From a checkpoint of a small transformer trained on Wikipedia: MLP 320 SwiGLU, a variant of Muon for these matrices.
Each number is 50 + 15 x the weight over its row's rms, rounded and kept within 0 to 99. Layers, rows and columns count from 0. The size before them is the row's rms in percent of the matrix's.

# q: layer 7 attention query, 128x128, rms 0.0411, rows 0-63, columns 0-31
# k: layer 7 attention key, 128x128, rms 0.0412, rows 0-63, columns 0-31
# v: layer 7 attention value, 128x128, rms 0.0412, rows 0-35, columns 0-31
# o: layer 7 attention output (transposed), 128x128, rms 0.0513, rows 0-35, columns 0-31
q0 033:66 33 72 80 40 28 37 57 71 08 53 44 42 53 38 80 58 38 41 37 27 32 40 46 69 51 67 44 31 32 26 55
k0 046:59 24 54 65 36 54 63 57 41 49 45 46 43 53 56 40 70 40 58 41 53 62 57 29 67 46 32 66 53 67 59 63
q1 044:53 51 44 62 40 62 47 54 31 61 62 49 48 52 38 61 61 47 20 42 16 48 37 46 48 28 52 25 67 41 61 31
k1 037:64 47 39 45 19 32 55 99 64 76 41 75 06 44 36 35 41 39 54 57 64 53 28 81 62 67 37 42 52 58 43 59
q2 043:39 69 58 71 58 46 38 44 24 25 71 25 67 49 67 34 48 35 24 53 38 72 76 59 56 14 21 35 41 18 32 52
k2 041:55 26 53 40 53 37 85 99 57 86 42 58 17 78 33 36 34 48 50 60 59 50 34 72 41 77 60 53 58 51 49 31
q3 052:28 44 14 46 48 73 54 66 62 50 51 59 39 45 43 96 47 45 31 48 44 37 29 60 48 24 82 18 55 52 32 46
k3 053:53 65 58 71 54 50 31 26 22 17 40 48 84 29 53 67 45 59 58 61 43 67 61 44 40 52 47 34 37 66 62 49
q4 054:42 68 64 62 61 63 49 47 29 33 60 31 66 43 53 47 81 45 88 37 24 60 76 40 51 47 48 34 47 56 56 55
k4 057:45 60 18 46 47 41 63 70 53 58 55 66 38 43 59 79 59 69 39 65 59 28 32 51 50 37 64 45 58 35 62 48
q5 109:15 64 47 50 59 45 43 43 60 50 59 58 61 29 34 50 95 58 62 57 46 47 60 35 49 45 38 25 65 56 49 49
k5 105:62 61 31 56 45 38 67 71 29 50 38 73 34 27 56 61 62 64 53 83 51 44 32 49 49 52 56 61 58 48 55 63
q6 074:79 53 43 41 26 59 67 61 37 71 45 71 53 66 51 37 27 64 59 30 59 45 38 58 77 40 70 66 57 49 68 69
k6 152:31 39 75 40 54 71 27 19 64 49 63 30 66 65 46 44 34 38 41 31 49 54 74 49 54 40 46 38 41 45 46 38
q7 146:62 74 23 19 18 76 41 44 36 48 33 55 62 45 31 46 55 99 43 36 62 56 33 55 62 35 58 58 53 58 58 73
k7 133:52 67 50 55 39 73 54 84 12 49 42 55 37 37 39 40 33 57 63 59 61 71 43 49 59 35 43 81 52 82 64 90
q8 155:76 40 53 51 47 54 47 26 57 41 51 43 25 42 76 33 53 37 45 70 53 61 54 56 44 61 30 64 34 53 54 63
k8 134:66 54 87 28 53 44 41 44 44 48 10 40 44 66 63 70 50 31 59 56 64 42 34 34 39 57 56 43 42 35 52 47
q9 158:51 38 13 84 45 55 57 50 83 54 47 48 58 39 59 30 42 32 38 41 37 70 46 74 55 45 65 56 48 53 35 56
k9 152:32 42 43 82 55 27 41 48 51 44 46 69 37 50 45 69 46 68 45 07 63 65 34 52 30 48 54 31 42 61 47 62
q10 167:28 56 55 54 30 59 56 73 38 63 43 58 34 52 19 55 54 54 67 53 48 67 41 55 69 44 54 55 31 55 57 59
k10 153:40 20 65 34 67 50 33 82 45 67 52 28 38 24 59 46 17 56 28 49 46 40 46 67 48 37 64 52 29 42 51 63
q11 166:25 39 52 42 41 62 51 34 36 33 55 79 34 63 42 86 48 63 54 19 51 67 41 62 63 43 43 52 64 84 65 54
k11 143:45 36 33 45 61 29 57 35 40 47 56 73 36 38 25 25 49 63 58 46 62 67 86 60 38 30 37 45 63 49 76 51
q12 164:54 65 45 25 81 33 34 75 57 47 49 66 12 39 72 70 56 63 60 50 48 59 64 74 16 51 56 71 69 62 40 47
k12 146:72 50 61 43 46 27 39 74 43 38 21 63 49 53 57 71 46 54 66 64 44 54 56 59 77 69 42 34 74 24 46 52
q13 174:34 48 33 60 38 57 54 60 51 43 65 62 59 66 67 42 41 48 50 52 69 80 46 62 53 62 63 55 57 35 73 30
k13 155:58 48 66 50 46 43 66 62 61 59 51 46 60 47 60 30 24 72 74 53 56 52 48 46 56 50 79 41 63 32 32 72
q14 159:39 45 38 55 64 64 38 46 62 68 34 80 61 35 50 07 56 40 20 48 72 48 65 46 49 71 56 63 73 38 51 46
k14 140:33 56 72 54 62 61 44 38 61 40 54 58 37 66 38 29 64 49 39 74 32 63 79 33 49 52 73 18 53 59 44 69
q15 157:36 55 69 24 47 52 68 44 52 50 49 57 17 54 59 44 35 46 71 51 76 27 51 31 40 36 62 18 44 46 34 61
k15 146:45 67 44 35 33 63 63 43 56 39 60 40 24 46 51 70 51 84 62 36 66 29 25 67 52 49 78 48 28 43 30 54
q16 048:17 33 22 58 57 56 42 39 48 70 39 41 62 27 56 55 64 36 52 59 59 42 34 40 24 10 67 51 55 36 63 45
k16 038:65 56 55 26 62 51 64 35 65 76 50 62 25 40 62 56 28 62 33 71 35 09 41 67 47 53 68 41 54 40 45 22
q17 050:33 55 29 39 28 62 59 60 58 69 59 72 60 50 31 67 42 63 77 50 46 25 30 43 33 46 69 67 40 57 72 29
k17 045:27 84 52 57 66 53 55 39 47 11 43 51 62 50 39 79 49 75 40 72 46 63 42 63 34 67 39 38 63 35 53 35
q18 057:22 41 12 53 20 38 51 35 72 50 42 48 49 52 40 79 64 48 09 64 42 39 30 54 48 22 61 37 62 56 39 46
k18 051:36 68 50 56 65 52 45 42 45 21 50 45 68 21 34 78 53 71 47 67 51 39 44 60 25 48 62 29 26 36 69 52
q19 049:49 20 58 45 53 39 62 51 77 81 56 87 48 67 44 64 36 75 45 52 50 46 38 43 64 79 47 73 51 61 52 37
k19 045:40 40 60 24 42 71 48 48 52 45 36 27 42 65 33 07 59 26 60 36 55 71 50 48 50 50 53 59 45 38 37 46
q20 070:20 59 23 44 49 59 43 54 71 45 44 52 60 27 26 64 73 49 47 64 57 56 39 49 50 27 43 17 61 36 45 32
k20 072:36 72 55 60 59 52 39 34 11 30 42 46 81 17 40 62 37 58 50 66 32 53 52 39 33 37 47 24 41 56 60 58
q21 065:44 52 32 44 43 63 38 48 61 32 28 40 44 31 34 48 46 46 14 72 64 54 30 64 35 32 52 43 50 42 41 41
k21 084:36 57 83 71 55 57 44 34 00 31 37 42 77 20 36 47 29 33 42 64 38 55 54 49 42 40 51 38 31 69 60 62
q22 154:19 62 42 47 59 38 43 40 60 61 69 64 57 39 36 54 91 69 61 55 47 45 61 39 55 53 38 30 60 60 44 55
k22 076:48 73 31 47 50 55 44 73 93 56 78 39 57 82 58 54 50 66 52 16 66 62 59 47 60 54 38 55 62 52 59 52
q23 142:60 41 36 51 53 49 42 51 64 68 65 32 44 70 65 71 51 68 70 59 55 62 60 55 69 58 46 45 22 50 42 43
k23 130:44 83 43 70 54 31 54 66 45 47 62 46 63 59 41 37 57 50 46 45 45 46 29 65 47 72 52 34 48 65 70 55
q24 161:58 74 53 28 39 15 53 33 59 50 42 47 35 88 69 28 39 49 56 74 38 57 38 39 52 52 42 48 81 27 74 24
k24 147:49 43 51 49 79 76 48 24 44 36 63 60 60 54 64 57 35 59 65 61 64 42 42 36 47 29 63 74 41 40 78 42
q25 166:23 49 35 55 33 48 28 63 50 48 72 35 57 52 61 48 67 49 64 49 44 49 41 28 23 65 44 41 38 72 29 75
k25 151:32 70 61 14 37 41 55 29 48 35 48 55 44 40 23 46 37 36 46 16 34 46 53 68 32 28 42 49 41 44 55 55
q26 171:43 43 59 34 18 62 37 61 67 46 61 73 61 45 44 71 28 40 68 82 39 63 48 37 32 23 42 45 67 46 27 52
k26 153:50 59 52 69 10 41 57 50 76 65 32 47 53 34 38 52 37 36 66 66 58 84 49 52 25 66 49 28 47 61 48 53
q27 166:39 83 20 37 46 32 44 40 34 36 30 32 53 37 48 46 25 31 38 39 58 90 51 30 24 46 63 54 75 43 24 33
k27 152:42 62 55 69 63 65 60 57 51 50 48 25 45 57 57 20 38 20 62 49 53 40 80 55 56 52 55 77 56 27 22 47
q28 157:32 45 63 66 50 43 71 48 46 68 72 53 21 30 56 66 71 50 41 39 27 35 46 60 50 24 61 50 35 40 73 70
k28 145:44 58 36 76 47 27 82 66 35 56 46 36 14 65 44 50 45 50 74 53 39 40 70 59 51 39 23 55 84 32 43 36
q29 165:34 74 60 30 31 46 32 39 52 85 46 58 48 49 57 28 50 48 27 72 68 73 50 31 65 52 60 60 48 51 54 39
k29 147:48 69 44 49 38 67 32 44 39 67 24 37 57 41 70 36 43 63 46 41 51 57 78 57 46 80 38 65 56 47 39 54
q30 159:56 79 29 42 45 58 72 43 71 16 57 65 56 36 46 52 34 73 33 67 32 51 74 71 72 58 40 46 58 52 49 54
k30 143:62 46 60 22 59 08 65 55 51 29 61 55 65 58 52 26 54 49 21 62 69 71 57 42 55 77 43 30 41 54 76 55
q31 153:32 76 53 29 55 76 48 44 68 47 44 39 48 53 71 49 51 51 41 29 61 43 60 58 65 48 42 47 57 69 35 40
k31 140:63 65 49 35 47 78 65 42 52 55 45 57 56 36 60 59 55 46 53 43 63 48 43 32 81 64 45 43 21 31 37 53
v0 147:70 37 56 40 56 71 51 54 55 80 61 64 58 79 43 43 54 52 50 70 37 20 55 62 18 52 58 42 61 54 39 39
o0 155:28 87 51 58 72 63 47 32 65 62 65 55 64 76 44 38 40 54 32 65 41 39 42 63 53 44 59 63 42 65 52 23
v1 143:38 62 61 52 52 53 44 44 76 19 46 51 41 31 55 67 62 41 55 77 55 46 60 48 13 51 21 60 47 36 38 45
o1 143:44 32 57 57 37 54 12 28 53 59 69 62 70 61 38 51 72 54 39 69 53 45 58 62 72 39 45 40 77 35 39 25
v2 146:55 35 54 57 55 38 27 59 71 51 55 21 47 65 44 40 40 57 53 74 49 44 40 16 86 13 26 70 58 47 49 85
o2 146:34 29 50 42 47 47 50 66 41 41 73 36 57 63 41 56 10 73 48 41 40 29 50 60 33 67 23 75 66 54 46 62
v3 152:68 43 30 43 49 32 52 59 54 64 72 17 56 69 26 58 66 80 49 58 23 58 31 26 58 58 47 64 39 64 26 52
o3 155:51 43 61 60 41 44 83 56 42 62 75 39 52 53 33 78 63 82 68 32 45 32 47 28 43 50 28 54 32 30 71 29
v4 145:62 54 31 83 35 59 66 47 46 71 17 56 42 88 56 44 53 44 65 47 47 61 27 52 35 82 30 44 58 53 50 58
o4 146:38 64 06 58 30 59 45 45 49 58 59 26 44 54 52 62 55 55 66 21 84 31 28 56 49 28 30 69 55 81 45 35
v5 145:40 45 16 51 35 51 31 50 38 41 58 41 75 54 62 55 32 49 48 33 43 64 51 63 53 47 57 66 45 55 29 40
o5 150:32 55 24 34 40 55 56 67 53 47 86 47 32 41 58 66 40 42 37 51 25 44 42 59 33 46 74 27 66 46 59 60
v6 136:62 14 39 82 39 46 37 66 75 52 43 43 54 47 42 80 55 53 58 54 46 57 47 59 56 39 38 43 43 36 48 55
o6 137:17 50 42 62 29 37 33 15 69 41 65 55 50 54 43 68 78 52 42 80 40 59 33 51 80 46 12 45 41 74 76 40
v7 154:66 47 40 72 22 57 49 16 39 34 61 59 36 61 52 48 44 68 22 78 54 37 58 40 90 65 84 78 36 36 54 35
o7 158:51 53 67 54 27 32 42 25 55 88 50 41 40 33 53 31 39 54 55 52 36 67 57 68 59 26 52 56 57 48 28 36
v8 153:40 54 25 61 76 41 36 56 61 39 35 40 45 56 65 32 48 45 41 33 34 45 42 25 45 87 69 73 35 43 77 32
o8 157:50 81 67 53 48 28 64 71 47 47 53 29 50 69 57 62 41 51 54 56 57 42 58 34 67 27 71 62 47 59 62 50
v9 146:27 42 77 37 60 41 60 51 52 49 73 41 28 52 44 47 48 29 50 65 58 64 57 49 59 56 76 66 58 70 32 32
o9 151:42 55 45 51 74 36 81 54 75 27 42 45 50 32 45 37 41 74 54 49 46 68 49 29 39 49 44 26 79 57 39 42
v10 147:45 52 69 70 38 48 31 29 71 48 67 44 19 38 49 27 47 81 37 47 61 33 42 57 73 53 63 21 57 53 55 36
o10 152:78 49 46 78 21 61 35 15 63 41 49 35 47 57 44 56 77 49 46 56 25 21 34 52 53 66 50 51 66 34 43 42
v11 138:59 66 27 70 32 40 42 61 68 94 60 36 59 63 46 15 38 57 22 46 67 67 67 41 27 31 74 23 54 23 43 41
o11 144:62 66 74 67 46 43 56 60 36 67 32 38 52 57 74 44 31 35 39 43 39 36 62 49 48 57 44 57 56 43 81 40
v12 152:64 61 54 50 68 28 46 67 58 60 72 43 39 35 54 19 40 65 57 52 50 34 57 55 72 56 47 60 68 47 43 36
o12 159:39 45 73 67 67 59 73 42 41 66 65 79 61 37 72 41 48 77 38 68 58 69 50 68 66 66 76 83 51 82 27 60
v13 141:41 34 45 32 36 53 26 37 32 83 57 63 28 63 57 51 62 33 54 46 64 59 41 57 53 71 51 39 27 42 69 54
o13 145:59 67 23 48 33 35 47 81 44 83 45 70 65 34 29 38 71 48 61 55 56 42 54 40 36 35 43 43 81 50 58 65
v14 151:24 64 43 43 39 33 01 53 23 45 57 63 66 66 45 47 31 38 84 44 62 56 42 17 66 44 68 41 41 41 76 19
o14 158:47 28 60 49 39 32 53 66 38 44 52 66 54 37 23 76 36 49 31 69 47 49 51 48 41 69 73 45 40 68 30 45
v15 148:77 42 56 37 72 48 84 24 46 50 32 39 46 66 26 54 46 55 58 64 66 29 43 48 43 39 55 56 58 60 61 30
o15 151:49 11 52 50 54 45 38 30 30 63 68 26 62 53 43 51 41 37 49 67 57 11 76 44 45 61 62 60 45 46 48 52
v16 145:17 54 60 58 45 62 53 68 60 40 44 42 59 40 47 39 52 54 43 68 41 34 30 55 77 60 59 56 42 70 56 44
o16 147:53 25 47 80 34 60 57 47 51 32 43 89 54 59 60 78 64 49 39 52 66 35 21 41 29 62 44 41 32 58 43 68
v17 145:48 55 25 41 44 50 45 47 37 73 39 53 35 43 64 69 48 69 32 22 32 32 56 43 45 53 50 45 66 73 41 38
o17 146:68 53 83 48 24 54 54 42 49 62 50 42 50 85 69 26 51 55 50 34 55 42 50 43 55 22 64 65 40 75 57 76
v18 146:53 42 50 70 54 78 61 27 44 31 47 64 69 66 45 47 38 60 43 44 63 79 52 51 85 56 40 38 48 37 33 41
o18 144:45 62 50 39 52 44 54 35 59 52 48 62 21 37 52 61 25 10 66 70 35 52 53 45 72 40 26 63 62 46 60 45
v19 147:39 60 39 49 61 61 91 53 43 33 56 42 42 50 49 52 83 77 42 33 90 40 22 14 41 33 44 32 75 51 33 63
o19 154:35 51 56 61 36 74 55 48 41 45 39 68 38 58 87 57 14 59 60 39 71 51 41 59 60 86 50 41 41 73 66 64
v20 147:38 59 49 48 33 58 46 57 54 64 63 56 38 41 31 60 08 45 42 29 39 40 44 44 32 42 45 56 68 40 52 60
o20 155:23 38 58 47 44 58 46 50 49 54 54 30 60 65 46 39 46 45 46 68 63 43 55 58 59 46 60 65 55 60 47 66
v21 145:53 63 31 54 49 52 38 71 39 66 31 61 61 37 48 21 41 48 50 53 38 54 78 50 52 26 70 67 56 49 40 57
o21 147:53 41 51 51 83 51 47 59 53 40 41 40 70 56 27 45 52 49 54 60 67 43 52 41 46 53 49 77 14 56 50 74
v22 147:37 52 71 50 37 60 74 63 62 41 52 27 70 75 62 60 46 54 39 40 53 81 82 54 37 48 66 33 50 48 85 47
o22 156:28 54 36 54 43 38 50 45 36 55 31 43 72 32 54 48 39 20 57 33 27 42 55 60 45 40 55 53 87 68 47 58
v23 143:24 22 47 46 58 66 58 43 56 50 43 52 39 50 53 51 85 50 50 54 36 36 51 61 43 77 51 64 45 55 55 48
o23 145:30 41 38 42 31 45 57 31 67 51 48 42 53 68 62 53 68 49 48 47 59 87 46 56 38 51 70 62 51 36 76 47
v24 140:54 33 56 58 68 40 54 73 51 53 36 65 66 32 53 36 50 00 44 36 56 29 18 21 28 58 62 68 73 48 43 46
o24 139:50 28 64 60 34 70 47 60 41 42 17 76 65 61 44 53 35 58 48 71 44 49 49 37 46 52 58 52 42 65 76 56
v25 143:72 49 48 50 55 46 41 64 56 43 41 14 72 77 40 21 56 46 43 46 35 58 59 53 36 55 42 45 12 37 68 49
o25 144:61 51 70 31 51 59 35 60 66 23 23 31 53 52 45 33 29 47 24 44 75 55 50 43 28 67 73 41 56 59 62 44
v26 146:39 48 38 63 45 76 50 58 53 53 39 25 76 60 36 57 73 37 52 62 31 45 44 38 65 55 72 40 44 46 80 65
o26 148:41 68 73 45 57 42 51 51 56 55 41 71 46 13 49 53 46 79 46 42 53 56 75 57 66 77 71 67 25 53 68 59
v27 147:34 82 71 69 73 59 37 63 44 65 63 47 67 60 42 36 62 68 37 31 81 58 57 39 61 55 18 54 44 87 51 33
o27 151:39 51 83 69 64 59 54 37 53 51 57 47 51 73 73 54 68 66 49 80 26 69 27 20 37 57 52 49 57 91 45 12
v28 142:33 62 47 37 27 64 56 55 77 52 34 70 55 45 46 45 57 64 62 50 60 45 34 83 79 37 53 66 62 19 67 07
o28 143:41 43 34 79 38 60 48 32 62 28 52 59 18 43 29 34 60 74 44 45 60 49 43 51 68 06 42 40 78 44 64 55
v29 151:54 50 52 61 42 40 38 69 63 50 06 90 56 55 60 33 49 66 54 28 61 00 67 53 57 58 43 63 37 34 74 66
o29 155:49 69 59 45 51 45 46 50 26 54 51 75 57 39 54 59 50 70 56 27 68 46 47 74 39 49 54 37 70 16 53 34
v30 147:42 64 55 34 48 33 47 74 20 60 48 35 53 51 70 11 77 49 57 76 51 23 37 51 36 47 39 61 46 35 35 38
o30 147:55 73 61 42 29 59 65 50 49 48 40 56 55 56 64 49 54 35 44 53 45 56 52 04 64 55 45 89 74 41 52 28
v31 140:42 39 63 48 45 23 63 32 37 53 33 57 52 60 76 47 67 49 40 48 46 56 66 22 34 59 67 44 68 45 33 55
o31 147:40 55 37 70 53 49 37 52 73 39 46 67 12 61 45 61 45 44 23 38 48 54 41 44 68 77 65 41 59 27 36 61
q32 055:16 44 33 24 34 40 55 34 43 36 35 44 52 50 63 59 61 32 21 48 47 56 53 51 47 60 35 47 68 60 44 68
k32 059:78 42 65 53 57 37 49 68 55 52 49 54 47 44 40 30 56 25 42 20 70 67 48 65 41 55 39 56 31 65 71 68
q33 058:41 35 47 27 54 79 43 51 57 63 43 40 63 40 65 60 79 65 60 11 71 85 48 32 61 44 58 32 37 62 68 59
k33 067:60 60 53 41 36 55 92 54 71 41 69 51 44 45 26 35 37 64 34 48 52 53 43 45 44 31 53 50 56 33 58 26
q34 062:62 58 57 37 32 66 60 63 73 65 36 60 64 53 50 56 58 46 71 02 74 44 61 41 61 59 48 50 53 60 72 49
k34 078:20 48 62 59 33 29 40 25 28 19 37 66 68 37 49 65 29 67 54 64 51 38 86 33 54 26 39 49 59 38 43 40
q35 067:43 52 51 29 63 12 41 53 64 67 75 60 50 70 59 66 61 68 53 32 57 37 34 37 53 64 87 81 23 85 56 59
k35 078:54 70 25 25 73 64 41 44 37 39 46 27 67 41 49 29 61 49 35 78 31 38 49 46 40 12 36 45 38 29 38 63
q36 074:62 32 38 62 41 44 65 47 45 36 56 26 45 54 52 58 63 65 39 81 68 43 49 40 56 39 44 61 55 49 48 41
k36 081:64 66 41 32 58 50 57 82 59 62 59 58 25 53 64 57 41 51 60 67 38 53 49 55 41 36 57 66 34 15 47 58
q37 086:41 75 49 77 64 52 74 56 43 36 51 24 65 16 25 69 73 42 45 65 37 34 52 51 52 32 41 42 66 19 62 45
k37 096:45 48 49 45 66 51 28 64 30 19 27 64 76 44 42 45 68 23 50 54 76 67 62 51 60 41 50 28 51 27 68 47
q38 080:64 44 30 52 37 52 54 42 41 55 54 68 36 59 58 53 33 41 46 41 57 68 63 56 42 49 54 59 50 48 85 92
k38 086:74 30 45 61 50 61 65 38 31 40 44 56 75 57 47 60 30 53 64 33 58 07 61 26 64 53 39 39 23 62 62 50
q39 112:62 64 40 28 52 62 36 53 22 81 32 53 24 08 39 35 54 53 50 72 74 30 46 48 61 41 40 48 48 21 61 63
k39 093:57 56 55 62 62 53 54 48 23 53 51 43 37 47 38 55 54 09 18 58 42 26 56 37 80 28 45 78 26 57 34 47
q40 102:41 77 35 22 39 74 35 54 44 62 36 69 63 43 55 35 74 56 59 69 35 46 38 48 50 41 56 38 49 70 83 73
k40 120:57 69 33 26 50 52 49 70 36 37 41 51 46 58 47 46 44 46 69 69 71 65 35 22 48 41 46 74 39 59 60 78
q41 111:65 59 27 36 31 28 41 47 38 40 50 59 79 34 30 24 56 98 41 80 50 68 78 52 41 66 46 63 46 51 70 60
k41 124:59 74 57 49 38 37 48 60 31 41 43 42 58 25 33 24 47 42 36 64 55 44 64 23 33 73 47 65 58 54 46 59
q42 102:64 41 53 81 46 57 39 49 42 47 41 36 70 36 49 35 59 55 43 39 41 33 55 34 44 50 63 53 53 39 30 46
k42 111:51 58 37 60 46 54 33 46 31 50 31 42 55 44 53 50 75 39 50 34 27 24 29 34 42 42 67 47 47 69 38 39
q43 103:61 62 49 44 36 51 36 40 45 34 53 65 62 43 39 57 62 46 47 39 40 58 63 55 57 58 48 27 69 40 93 63
k43 113:39 24 36 59 44 35 45 33 50 46 45 62 69 32 47 47 43 45 40 81 30 44 37 30 48 86 53 40 44 48 46 37
q44 111:60 76 29 48 52 55 41 47 78 38 16 45 51 51 54 42 58 55 48 38 49 68 53 62 60 65 32 53 33 56 48 22
k44 119:93 58 56 55 77 83 48 34 20 54 29 64 66 48 45 56 47 24 27 50 54 67 42 58 62 52 26 57 66 38 42 25
q45 105:21 71 42 56 42 44 63 21 46 38 45 52 58 18 34 46 36 41 35 65 52 31 58 48 44 65 44 48 43 52 35 57
k45 114:35 49 75 78 29 27 45 48 37 47 29 56 30 44 62 47 45 45 51 69 70 33 41 25 32 54 50 31 39 50 16 58
q46 104:50 32 28 44 62 24 33 55 51 53 52 83 64 65 42 54 41 52 49 69 69 60 49 66 53 47 39 36 53 53 73 34
k46 111:50 28 57 24 66 55 51 43 35 48 70 75 57 69 47 32 63 66 38 68 61 99 66 45 55 34 43 24 34 71 87 48
q47 106:35 64 36 59 36 60 63 56 32 31 48 45 40 41 22 44 49 58 71 25 54 58 69 63 63 50 54 61 64 78 31 52
k47 111:60 37 53 55 48 46 18 64 54 29 39 40 50 26 61 43 76 80 27 56 40 54 72 43 42 39 48 54 65 57 33 53
q48 055:35 65 46 22 68 72 34 43 70 58 48 77 47 13 53 60 45 54 46 62 44 53 46 18 25 56 52 36 43 28 46 67
k48 056:49 42 44 46 46 29 39 68 55 47 35 77 63 22 57 45 18 40 49 51 52 22 46 42 24 79 34 59 43 59 43 68
q49 073:58 59 66 50 59 64 30 13 56 35 41 46 56 40 48 48 58 38 21 46 42 45 36 64 32 42 25 50 56 47 50 66
k49 065:49 31 51 42 77 58 05 36 62 61 44 30 74 27 51 65 18 28 38 72 74 34 63 42 52 49 61 28 65 60 44 35
q50 063:54 45 66 41 58 75 55 52 36 81 56 31 66 61 71 39 29 31 22 34 59 79 62 56 43 61 42 32 43 59 49 65
k50 063:58 28 32 53 72 45 53 50 73 45 47 41 66 42 45 56 44 35 00 55 58 43 22 38 51 53 41 38 60 63 32 48
q51 073:45 38 42 43 49 53 49 27 47 68 64 50 74 47 65 53 34 50 65 30 53 49 50 59 62 67 64 79 55 56 57 73
k51 066:43 40 58 38 51 32 29 43 57 63 56 33 60 57 49 60 40 65 49 43 63 71 41 38 38 46 57 28 60 68 63 12
q52 078:36 23 51 43 44 35 43 23 60 44 58 54 58 58 60 44 51 36 50 39 45 41 48 62 20 49 69 10 70 62 52 40
k52 080:69 64 56 18 30 37 58 44 75 60 42 37 63 78 48 48 48 62 54 52 57 46 70 57 61 50 66 67 43 76 55 77
q53 078:24 34 58 47 58 37 35 46 65 51 76 42 65 64 56 55 58 22 47 46 61 35 49 43 39 37 67 15 33 59 25 34
k53 080:28 50 55 60 52 43 47 55 43 46 36 56 61 24 49 60 56 39 66 38 50 47 45 33 55 15 43 63 17 24 34 63
q54 091:68 48 50 47 58 57 44 48 51 64 50 34 56 45 62 49 27 38 63 35 50 41 29 31 49 73 42 61 50 57 54 43
k54 093:42 61 39 54 39 49 15 37 53 51 62 49 58 58 56 59 16 47 60 24 56 56 38 33 52 48 34 37 71 69 46 43
q55 083:34 72 70 74 57 70 51 58 46 55 20 40 47 68 50 44 46 50 58 84 22 77 41 28 62 43 30 47 43 27 56 60
k55 112:66 56 41 60 54 67 41 63 11 80 23 25 52 51 47 48 52 41 53 77 58 69 63 50 58 58 60 39 68 48 61 56
q56 107:36 36 81 32 45 44 53 40 66 75 72 33 50 64 69 65 63 64 58 65 51 35 54 48 51 51 46 28 25 58 41 52
k56 112:60 62 60 26 16 55 43 64 49 78 33 59 46 29 62 53 52 57 51 61 48 47 22 59 58 61 54 32 26 52 76 88
q57 108:75 68 51 52 79 37 41 62 58 33 33 64 32 51 54 81 52 65 47 58 58 47 41 79 35 32 51 39 52 59 58 60
k57 110:68 47 47 47 70 29 51 64 51 36 31 62 49 42 39 73 55 69 63 70 54 70 16 72 56 49 40 34 34 55 86 62
q58 115:40 43 89 45 67 75 54 58 34 63 60 48 56 65 59 66 40 32 43 22 48 52 60 38 70 38 48 57 46 44 58 42
k58 115:37 34 47 45 64 99 55 88 66 72 79 46 48 53 72 65 62 48 48 68 41 52 51 23 58 54 43 61 70 44 34 48
q59 113:45 76 55 36 50 71 47 51 78 41 57 37 79 26 22 54 68 46 39 61 60 54 63 39 42 56 56 43 53 55 24 49
k59 121:50 68 72 43 49 52 61 66 84 48 58 49 69 32 42 61 51 28 48 55 39 65 44 42 47 56 50 35 50 45 37 75
q60 103:48 54 88 47 48 32 46 63 26 45 56 52 32 69 65 68 42 33 65 61 63 35 39 56 47 30 26 33 62 51 37 45
k60 107:58 45 79 44 44 25 67 65 55 47 51 51 45 55 64 68 54 52 63 47 28 61 42 53 64 56 28 63 74 61 35 38
q61 112:54 74 62 74 44 47 46 33 33 40 60 73 24 64 49 41 47 70 58 38 32 68 45 42 54 34 57 67 58 37 63 52
k61 123:39 56 51 75 51 40 44 38 41 64 39 40 35 49 42 78 49 64 58 63 30 37 51 55 54 29 37 57 75 24 48 33
q62 115:63 37 45 56 30 47 17 43 51 61 37 57 65 32 36 45 68 47 58 51 66 39 46 44 62 39 43 44 40 64 65 57
k62 114:57 56 41 51 30 57 25 65 36 41 38 64 57 41 29 48 76 49 59 53 32 56 48 22 43 39 42 43 28 48 63 68
q63 107:56 09 84 73 44 32 68 55 65 50 84 59 35 53 68 36 50 00 68 48 48 42 50 33 34 49 50 58 31 35 49 37
k63 114:38 52 74 55 27 24 40 18 55 48 41 35 51 74 54 60 51 33 42 26 12 41 46 25 36 36 24 58 66 32 53 47
v32 075:59 66 26 48 47 35 44 74 60 32 54 39 64 37 53 58 65 54 51 28 65 66 63 44 60 43 50 77 39 42 54 22
o32 066:15 33 34 55 60 65 42 67 41 44 70 42 54 74 62 60 32 29 47 43 61 57 59 75 55 69 68 22 56 60 68 32
v33 073:51 12 65 73 56 66 35 70 56 08 57 47 34 10 43 56 36 52 52 54 43 50 69 58 50 48 46 56 43 52 64 36
o33 067:50 79 61 74 34 50 80 62 39 46 14 58 37 56 45 50 59 57 69 46 47 16 23 35 33 64 43 73 60 36 46 75
v34 073:45 33 41 44 54 27 36 35 37 92 72 47 49 45 47 44 14 09 54 69 48 37 75 42 60 57 67 62 49 43 72 63
o34 073:67 53 48 45 44 55 50 20 29 43 51 36 29 45 47 59 62 50 48 34 45 46 36 58 59 56 70 17 60 66 25 67
v35 074:62 27 31 49 49 63 46 38 38 53 58 61 68 33 64 47 36 87 54 43 59 55 39 10 22 39 52 41 68 58 55 46
o35 075:53 76 41 55 40 34 41 41 36 53 53 44 60 43 62 60 41 32 34 65 51 48 51 63 68 34 52 45 70 48 28 59